Part of a small language model's weights.
Training: a variant of Adam for these matrices, 286M tokens, 6051 steps.
Each number is 500 + 25 x the weight over the matrix's rms, rounded and kept within 0 to 999. Layers, rows and columns count from 0. Numbers have three digits each.

# layer 2 MLP down (transposed), 1280x320, rms 0.03, rows 816-829, columns 0-159
507508500495486503504487489507492532515509469504513507533496480509490517540505522543495479518511507497533535577494507489485485499476446539513504516513501479526506491514529491482502519465459464509487496503461510481493476469479516532492487509507496521482470529517487527507489521486513513494491489510480511515499500491480497508506505521525482481524507516524520520512510534521505487511493470500502485509508530473498493538510478513487505484467491498500472519468511481539511522535522502
469448472479473534501513486507494504473545516504519474502503500516493505529509501490517525487511514494538472532488466469512503511462518493506489469514496493463502526533501512521504504497516525498508517518507508518498500472487473516485473482522536513477499488455500516520508517461520483525488495505452500549492505519495531497547501548495495469481528519504496475500542510485496489479542535505534513496465536522489505527515503468508475519495465475509502485500505513500527500495505482
463474501519565441501522490494459496526556523478503545481469475506458446426447471502489514487495508513536530513507515487504537490448460491479491512488517485532545485498485485471479524480479498504503465504526442511486518477491452495465532525473510503454478527444507528521524500486512531487527511503513517479481583515472489531523439529465516508516543473534477534500541444481457440447500535513512452474505499494484462463493476497513489563452481504447491515440482491521501514472502474
519492457446534507505531472472508461531504485522482496531541507498509515519494467507509463510509516515524490552463513491513470532492468502459498504522479544497455496490498525498514505475486512505474497487532508511477458486462492491471508532477470495522475510452457496484465511503468504460515511490490468488474519497495516479472547526443451472451490461537507492527499450497493459480533488475474458538553490485490503490505528515485492519468525516457509515536492514479486477517492443
526521521512469476515522451519483495497484465478487498515501480520526529493467579503520478496470475519496509479475502534450527486488495483484512492578503514499508521502509495487529522475520518504499490499466507519505487491514523464499509485542520537533507539542487459523501528529469467483506518540547457513484463505496529486482539493548497454487479473505496530497489468495477544495499474500516492481470443500470497511519455492499503534443481558500541541494541489496507511532511512
496543520486544506498495496528532449500525482532545478515532531506514488497473512488484524535466504558476476416520445476512468545510481503506487493549511455525497501496476492551495478523504503490506478560492509508480518508485487527482472510473495500477520486531498471515543518524502449494480515470540468466467524523481492504504498469445533535509520503460526497472540486508562492496523488476488490488493484519464509464531490503506522492499483518456514513464505504454504518551492495
490483513498495541516508515462530519508527511489511492544504544500477523500517514525538493480541484488480566563480561514456487496478488507539533467537499538466531503516527505482522480499535479510476506508484486522513527470500511501535511497538483522483524525506479524489452512445473542508486493467493494513481485512491512502480512539548461504495520515500513510506460506508509490479489510467499509519535537495471524549500530501530500523481500522513532532473515503550446458529512478
504529495503481503489479513503499510485472507474511492509519484471515450545463488537503474503513523497510508552485479521487556463513494521510478496498496504460527518489519464510486505552505469504516488481502537456480482474499496524473511522499510509510525519481498480529475498537493491510497488494493512505548563519499470514544491553467497527487504530492494467491458505493495476520510517543513493517498515499503492550480494509485486494488505471512484523518491497520517459512488540
476531477505522483478474537504481535464464524536516526506478499508520508509523495519473499512481517512502514537499485499517487495522536479488473525448518534527517507491522526514492483498517523478446527526536509474570498512496487532510504479455498484488533506526525490520508503450562469491509530532508481487516538482514505488511495534453471498515477460485497492545501541477471520482474530519471503507474516505527509509502501480510479491513515503541516493497493526471516496505487495
455535516493506483513495480516503500480483533475491516507501493514495464497505521523508498521519459501494491484482482536503481508504518499468488497502493496501501519487501470479487516499494526490508525483526520472551494475497474481486521487491467479514523475485513534507498504460505489482478498535510531511482484505514481522502518460478522488493475493486513485487500501509475532502463500513492498488497514490522487496519509481434474507523496510489493508538469456495477508487480496
517480523546486496485472522528493490496508478477515478489479480537523491510563469470471516491486488506492502501452557530499531512446464443493482472487529493471507470500478536524525528499528499484469519477557450473503528527443511535490454504453496507513472490512514499530522495539516528544482478479502493527445501462525541519545493539503535513478486443453575541515515554533494457467484501540476504485511517505471533535489507558520510475513500550543510490471510527498514511454492496
524506456537480486498522492514534513521500526468472518493510508508486450492508499519479473501587524495504496551488533476500528494485491532498501464461506506509482461524496534489513488503490534463481468484515483471515509480524476494515516513499492485475496489477512510500527449490474514521469480495487502462525525516501512506488484504545483493485527513514532521497518487525494524538492484514499497488444518523516497529469501520478503484487524494470484502522467517504497506488488492
492524493508479513476473437492501523500511509458501495523513454498529501476496498468499525502546494482517536552473525503499517520516491499491532525435530531497537500480503537490523483474496500514507481504466503503470453512465481492535493476524521492486474501500516491485466495507484518483500520498489476475504488523525519473493515487521524498501523519523489535453477550545496506502509497480518517521529453455519469526471465499522514481507481514507506513465454554492504494496466513
552524558508527476499536495528535482505508534512515503504520524478447456495513501473491500475459495462491471442490472489494507503472519523483487498477451521493544495519495497481487514548488476482507530482501505509536514474531458474495519477510514511500503500475497518505500507470471471523501540530540490514499501496499508493497473485510506490528532509531510471533507494509470540521490522490521466509466532519484517481479499496473508512497508471537551476504494495495519522483575525
# layer 2 MLP gate, 1280x320, rms 0.0346, rows 817-830, columns 0-159
506499494485490518505514454477507498492502512517484528485486487481517476523486504493485477501467530497485504519518511528498495496465525482494509488487509492501501492468489504554524476521532499490501494494558497521521500495491493510536475514522502530516515508464490506511493492502532459505492498525495476471506481488521493486503475505503454536496517486490525467497481449487509510491483503465530483485510510519481494459541508489511501504509502472485494507500497451484495516493500467
487451501496476469466479500493520478514560466516498448500486507474525564551496507489519513484491500455555439465541461505466497537510486501497490499522488481483458497535519469551524537519451500475510542492433478507479498530473460442520483493466494493493454536478427469513523499474496495544516482445520495494501526499483529504530484535481499458497498542522541456504500513477510489531502481490507508481475521478507502492462479458472504488525523487471492476530502504494534503509497490
507501494504524530499519504518531484443490526487480512518498486483512468495522498479462497522554495518512497469467490491496507447432512512519505530528492485489539470507517486476486484502511483476538465514518485503514512507523516516545543478437470512516548509488465471490489512512549513526492465483503518456466535525482484530555514517515528544556508508479510534478489500477533496494480514492516501519505524554529529485476542469478483506493516508483522517461498503485458536501512509
478497550506478488544567507471521459469502526510466563523477491513520516525452478484543516487460495544530458515476457516485515478430516483491541513492502501448506492568511529509504495473463540522495493484482489507473492502468512502470522498538494496505510525495507498552487494497484508461524480470515501530540509493515510488479503516500517467484476536488491495527454466504512515480505525519518511510496509469520506458524497503484489521465451515515478535483542497507512523520473517
518504499483523495476485514474553466515485577519525518509483515484471579492484483465515547536427528471540458485439496520447500530515485531512512492497529486544477498521526466480456481470446494465516508508465503528502472529462458496464511552524462492471501452526497506531504528514543450472498499535435428477477495525539563507491498514478534481530518523503535464504512512456463516507462504449526500510469465489444513501507525512503508522514489496512520554479464536510441492533462519
535465529478494484514518523477527458511476535491520526480480488499490550489460466522497497466483521514491484492518505454478484528486537537481500560469488487519560546481477465481534493495506510495488472503467475499506490487522492508512511545495502582507504506485502519522493525506508560509474504541499518470494514529503495517514488521480460475472538517527513459492478501495505523519531473440486462445513506491449493544475485498461491505555513484500506439464492546516498506487521526
520523520510483525487484489506484451501500489499484494529529548522493456524479483478544469508476535505552498508536455492502499483480490521510501494496481489518495516480518507463514498509533513489510453487474501454533492485496506475465472535473521520496520476494460488492485501528532477518474511546496491503476503507496491446499517507517471510548467512505534467528520454477509498528494458526502493497508522524478494468530496536491499524487481502480507517502526522462487506484472463
498540515543468521517493527487495499468510517512495524499508493505537510498506493464498459530515512503481494506493512524492488524466501503483472479474522544539490488499528513483509490513518533516471484511554501497517462551556527535483509494457496497486510505522520509478519497502520550500500505485483487526473478503517469499512505472499502496490535512495478487507468522486493488521454520546501513510477520510515487498485500471555479482478495492480515519429469558527515526498505576
462541507476523492480495517490526484522511445491527496488521530492512530517536501498491504517518528518498499501497530486494487524521494491497517477495514501487510497524531495504510490513503503469465503519503482517466505523453503493521487529485518489527471475486468474505513457523500478480508469499515463490502529492483499484450527496493498496527517517495518531467498484483555492490522500524489535476521527486473502495516520528518511497492489474487507525478507498488491448504519484
492526496488531479497484516512502521518526505500498487499527544476522490537495490506468506492513536487496523509505473513474480480544544525528493497535429480528512540461493438505495493549505508523538529554480516483479519455549516472528488480507493491487522497503445523497486501486519476472513545504504509464491506507462482521508520488511420497515521546504435480542477495456467530514536527452537481452488483533524460498496487456497475523506508423511518482521485476516525515492571478
497506506504489490509529494507475515488508501495455503533489519514527474488508497510494510547493510500535477509518495497466493499470503485472534477473492504510484491506508501498533494504495553463523535478512473537525477529523501510497490530528468516517486518459502527506515515507526478495457522487491494482501498519500490474522506508515485519495479521526501496504515514469528495519519516497503483535491498522491507516516465522512497521496518527562496502471523474457498508485483524
486473486474493493446520545468518491503441508495481483494507492516454513496538508532470471516504491516558492502499473526491506483490496497522478507482499450479464531495499503469490477491452460517459507488502533545502532482489524468485501477513494487465531515474453558505522488487514495514452463516490501523511495512489516491506510486521450506516484487506527472524502516487481500506528502521523521463478487457497455487482537506514498481491465473482546494507509482494513504472492497
528506520478534487485526444519529516532489480488498579481544435507514499453442463477509504522488499479507513484503463474498507501539470511494496540526472443516515521495514511462485497507516492472486508494515497462531515500518440496504480492494498489502525478508508513469491497504502530519527513491432496447507463492498506494479501531470531453481491467518512498515480522493467503463504494500504510472494540530459516457477491486505482486510476510485491513445429515515482479460468472
445491482519502522496541479495521490499465529472465510530529457534490502473484485469515530482496485495473483482507525493477487515543502478519483534520518466499493503497498526499494527491493501527463514485508494508501538472507464471470533528516513478505500518488508510511527498490518495527533471533458509488497474531480498491487512516497505495510468496480502496504507479468519519520508505474513474478470493478494481481486511544483488502515490506519502505480504476504501506500477540
# layer 2 MLP up, 1280x320, rms 0.0343, rows 817-829, columns 0-159
480460466522494510481470514458517476471498496551525497519516528490510505479496486552484509499496508501523480530497541477525483494503485478507489482496522469471486509493468484487487505525494512497511490551491516511510517480509507501498504489503523479481495526475502501521517552505495491516547475502520496498528504477499481493480492499526510480476531528487501526457512511523471495530503515497518488492498511518514474474497510488512502495490480530499503486506495526506509495442483462
464470515535530461479515514514455543529504510453513512506486506505459485477457491508455508523550478524532491538522477460529507473476466509479466462501489495495557505544502509497521494484551458478517492463516446468488528431486463485452535552449512523498493534473491503525509540524501508474529487513489493489453485566470510537472503479497472497475528471531491503460528464535453527491490538565548497526488466534489441471487486478514450487490468569464501498464573482523451502462463520
556509492483481509507506498454491488528542490527494481495530502535498504489528449504504491501521432542506474487482507507529471529495465515455476494498465509481491517508510544477499471473483483523478513498497515518495456446482519460499545527505525474542492507499494497484494487477504506501481455481491477501463528484503473521492511505511482465498491483508506514469534492502479459507520456518525520511486487467515490517478509489499535441502506479489471507514489512504499469545536488
534489522482474503472503454526470542525477487498503520538514482539524508539472529542479479499473537507477536517491521509479525510487456472514502492527503544512552484493505472489527522498524531504508502505457507535536480450479492455557502482513499503497491497496506483509553473477523506471536561490543486498484501469475486507495547504559482511509469472512495521524495460516476509516498524504503476498468467508506551507525507496491498512510518508491509565488541536512461515539497441
502512494506516516469463493502496430461534560499524462488502523512485559512481503470485523574470536478482517532526481509464471545524464504537542507550584491488519524512514469513501467478474500502503500486454505561468471452467491513503534495538484518474510519510460489549495569527498512470496492496567413500478463541491562557476522492496474494522500552532526518472498487437484493500494506469515479514514478464483519491515471543507550488527535490510529527511501503511493448523513503
484476454490456504501513472518489546512523542494505540518500505467530484461526503470489471514492503539531550492520470577530534514516494456523506465500472524513494498524468570467479542495509507541494501508525495513506541499482486503485487473489513436495461491497488470476478483574481469495521515482450483545521496542543498507525495507527545511504507504444496493503499504515534501473517458541513515507485488541543482501503493509482486495478479487478490496502513476501473494512524485
470472481489466469508523452485524511501497487512492474494492516495506552499502516497491477487475504481444480494470506504525511503476477544465445484481497496485479466519458461531497524505513495503492510543563487524488496514497492533508479516488453481493496514506490478490527472511499498506493512509491515512501511485532523535510461494462549494475553498502500509502453485544507505478490500476488491488485526479505492507500532472487487478468534464500493508483498477528527500507490539
488501501468459533510448489477522517538514491488503504455500490494488485465494527540486496460516545503580511515464489478487526489493498537508513490531487474471492508531505532527515516468489466517547513483480485556502505530483501514518527475485519499505472499483534489489502462526502515499470477494550523491483490519513508511505499502521521500533515482493514512507532503509517480475511515471484484514532487524530468499458505524485475488491533538493514497461530508497462525455516508
527506487483529533495475512499461529529503531517499492501473527505517491477490506497468481493531484495481497490507517496493482500515479482517464528482505512516508497496492544463495497511500472516537495487481505541497505482498524493517489520476484498484509492517526523517522478489518491485500478478470472477511476527510521453454500493496549515511498515476510530507516495503512511507513502514516493466527491525458510483480482459504517498488507500546523514523497461534489497483503508
513468528515506518426450537524464503449488487536495505498505492512514485511535515502473518518555483492480497489495569503507513507483471471498470503444500522507512537502515493504512508538520479509465498519494487479503522559484511543504479495461515480498535499445459492493531542501511507491515500540459490555510516424494517542498482489488518467510515468479505512451491532530472532529497460572505520459565529531463492506463514536545534531451512479474527507513516506442537472467513507
517492502494486490447491496567492535496487487493526495502542527538473499496520496498489470492549498500514492530472523494503526484483515492492503544511498511525457474536484493518480479502469502482487477476508478466507506471517489485489513518480524475502470486516506547490481490479513481521472468519476504459495525513462511502510483468502497485488504503528519505505513464489472504493481468494504477456484523551504513488500531478503518486479510495468505504497490490548512519506492471
539535509506553507482493490501500543467541474514535444508493508513510476539539506532505485547471471480486502539501496501490520491461509501479505497500493514456521484542534518534492549507477465473520513490522499472494520493498493548447500529480462516510492501494500474498484529490448504448493486524511498496473498459531487525502476478509520457435440518528486462501474496495494467493507502523457498517514517543483501518526510471489498490501534522498500531497537517521472555513501494
490513488492499491467555500523523477538479488498477508459487491467501473476485510490477455510509500472529512487523480478507500513529494526516481543480490440499474476489518518500465492535534531526504504526504564492518514497481489485468500542489464510499519454500510532495501493492525507496479469474510522513504497560458516528495475500499529471481495525475511496537490522487465491484490496458534513482467477480473484469446472453474457505556494527504493515491449484507516486514498531